python train.py --num_hidden_layers=25 --num_key_value_heads=1 --intermediate_size=1280 --vocab_size=8192 --norm="layernorm" --norm_eps=1e-06 --bias="all" --init="normal" --weight_decay=0.079 --max_grad_norm=2.0 --dataset="wikipedia_en"
Each number is 500 + 25 x the weight over its row's rms, rounded and kept within 0 to 999. Layers, rows and columns count from 0. Numbers have three digits each. The size before them is the row's rms in percent of the matrix's.

# layer 12 attention output (transposed), 256x256, rms 0.0572, rows 5-18,132-146, columns 128-191
114:478509484455480519546487489536526499497484483480520492480533486496507509498478494461492521493503518473501524489497521501505526492506472545492486479526504493496492492477523580454488563535531525
114:491518504466518504550506513531487532503526481505507483464565509483468506528507480479498496486506503545511545511468484519494511490518498517481505478531524471474501545494493578518488459497491455
101:493461487532533497529505516464474493509479535540472484448479516513524448473478542526439549522508482518498502497485505495486495481496529468466478499507494482504509497512486441496479491552527479
115:495488472518508503519503525535516486494521490544495483507549472522490514535539528485537511537511507492513483480500504460489557498484455524408534492458491519518497503525490491529475550488486523
107:511519485514487559478516523490495522527437490510488500463484501518508502509458446534484490509501478519523497515526518516560523516501485470516416529539487541539482536487515523487528464475487487
117:520461483495489481512495528518527484477458504519486518507468520523544503509492462522495477497514472490478504497509470488469523500493522494515504488503468513507507495488531509506500521509503450
111:517489499535457512504501469487474501495532538497518476512486475491510528473541531484494498502481511507514525509508506482524488495471442493528470533485524514487510481515505526479500490484540492
108:486495476504515480459483470515491520505533498494471502505494501510544486485525575494543499531484504553460489486543511435495495505488474488478502507459550467518487501516502459511498508486496480
117:486527475494550426485530510457476472512499518502473507509512523528501486539494497515476513497524486506503510505500479517482529481443508512488527529516482509533496521516479515496492504545534506
115:482516522449485497477518455473502515548474500529505490545485482518469514480465495496526530528471495460539486483502493555512418516524489451508464493478491524487505499502512500461519529530526495
110:517483487501487478482492526540539511439518485471508507537500514479477487474525520466542514472538530485460510491497460509471503546516519504488517445509490473529501497504499523515527510471470544
119:497485463516504565519471489483466547548477484560495530521468478499498498514531487474481510511490471497482516501533503520492514465546497524525489515506483512472512511482477518521510503511478484
112:516460504518490487464518448497453494540501504501533507508481518516535522486520513484504523532495479519522500487486532504496469473454483468497555529519529485548499524506500493477487529500538451
102:512516491469472515510510504533467511548439492547468473466504468520540479520509471479516512492476476524499492499496478510557521529490484484483516529532458493502493558507495517545514530504519483
094:486537500533538566472536480506467477486477540469477462500485474538458528491453541514509514487534480456481481476471517489490485512508453509520499474483477541547515470529563462477475501519512520
078:532514493532511509469503524528503496526544444500489533492454462496469503504534448518494496484477493529515485515487452489493481497501536476472534496485500489534528493502497489480496509519492463
080:514522531465534518481503519476531519483481475484550488505486456463501493522534501531511461440475538519532516507488516531512474489530524518508501513489466462501486485519509529456494506478470550
085:489508517499477466527500532473495487464478486523471496508466530519513515464488535483518470516494430493499499499463534467501471506516465488574466509465488521491541510457458522501498496499501496
084:498509523512516512513500492516506478469493460519462539492459500527508499564485484517478516529507486525528557505465516503481497501501480491501507524465485444476499491530532489522459495465483501
096:491478553508514495520480521518480493490522494475553493521563530500506500462501528481516501541483506503503487475510499503498544422515510468490503470483516469498492529503511479503506479481486493
087:519489522541509507494505450525479523462528508532508492475467527496486486504503476452505531518558476473526505491471497509491483497531479482567501494530532507504452506539506509466479485495534512
085:415503491449519470535481511503507508492495491501508470490519549489503444498494514476467499498463552508512495476471507510525465540502493524464491507504507523547498544506471517501464476509520506
091:533480506474560504548492537506493522488519529506465473553479529542517500463518460526561506462472480483475523505476480488544491493481475459501485467486460491477519532494493484535516466504511487
083:510488487496490516553498516498501496482518513543533477479487557470485535465492515445452522518469471499476519468509464469469509494518510525504495525525469510488475524475511473487527512493549479
080:537466503505531534525503483459503513419537519514474453504495489498499499472494485527505487480504526507482528467517481497502515476538469482457489477484503432493527477480490503489484473487486460
088:500436470504528519496462474478517497469490503488518504525486493481490472519523479461476494490502523518502532506487491501521513480468495522507512490521502530457466505482490535486514494523506503
075:510497521558515493497528490535482467507517501459545507507488455467517499505534523485458500454488485492523489503517491519492470518535479497538533543504534485533521493535494510475484488519513493
088:473491538544517514542499508525484504512502500521523513493479510501572502499493481512475519513464464580512507513520442516502479490544529424444503479481495491519535518455511460474494510509523474
079:513475487440492470525520500486512503472465521494506510506485555500539509470527544517529489516485490479472516534499517479488479528482494505470474523480523479477492482486446534492516467496498470
# layer 12 attention value, 128x256, rms 0.0653, rows 5-18, columns 128-191
094:468486504509496504504501487480519489481513437493495494533511461468471499491421522537489478513492492460481535495489510520517457489492519492485488509514477518505443532480501443481522457491527511
097:476473535492498474479505522521528471552515467556449501520472514496477487451461498535509494490492498457511517446468516469515539527502478489492450485542495512529468535506503496547512496457498503
094:515507495502497530481538499497522531525521576473469505513485520513474495529488487499482542544497468483490531496502475558510512468506483523490467503515474463532487486549483497521522461456523517
098:503500505509511499490480492436503455550498477483512502505530502513481519495524462504497495495525472521484506484519523543491484545474539559529524481515486476498498521536524493484469486549500487
099:454474499510532541476507499484501523472477477538513505479498473545472517525486535527484483543527494473485482475514495516520498492486438483498444517487526494482569478529497497488501504523469512
101:455525517481487498514529520534497474504499515483506500512480471500452536486529498506499481538490518514506531496469474528484489481491508509516534489514473465439511504475482486485498537481483463
096:516446511496433495485502480492483480477466499493537523460494499540499456489494478521509531476557485479504483553498474478473481523514452504489520552524500495467458522527491508534477529499472498
098:506509499502500532475490547467481520498438464492507493473520492511508488467511465465486524459451498466500443505508497558487486487539476499499533471508514470485504494517476572520491515494485498
098:490498483516455544500498513490508514532477508465478485505466508560479504509501508497515491477494501498488532470478494468492526490509516495504499497522483485484506488530492508478465552453491537
100:489526533472553502476500499506512530489507511534502540552494493510473489485437500444480510479517487488493434499540513480527474511487531503536486504484521524536521543507528479494496483515513509
100:496546495506517487485518464503483539492491497513554505457505482511543505469491502520497491516526498518499510502464481517502505497492497463501487485493531504517494467545527558497517496510521489
106:490462523486516545513540456529504486475514459506524469503474517516520521508465549533503504519504480482463490504487495494490511525493479529495509456513455509486533478494461456521506478494472538
098:507474467504442504493522519458485491491516483462491553518500523516471476532499489483506528512521504491501498506541486493541458494488522503514512479510479492511520485524506517506491523482523493
089:516465521448480515489507497445521539495500527515506494511529520509519520496501482496481488460493513499510494479503508524508514520506530520471507488479540485463458499515474521534478524508505517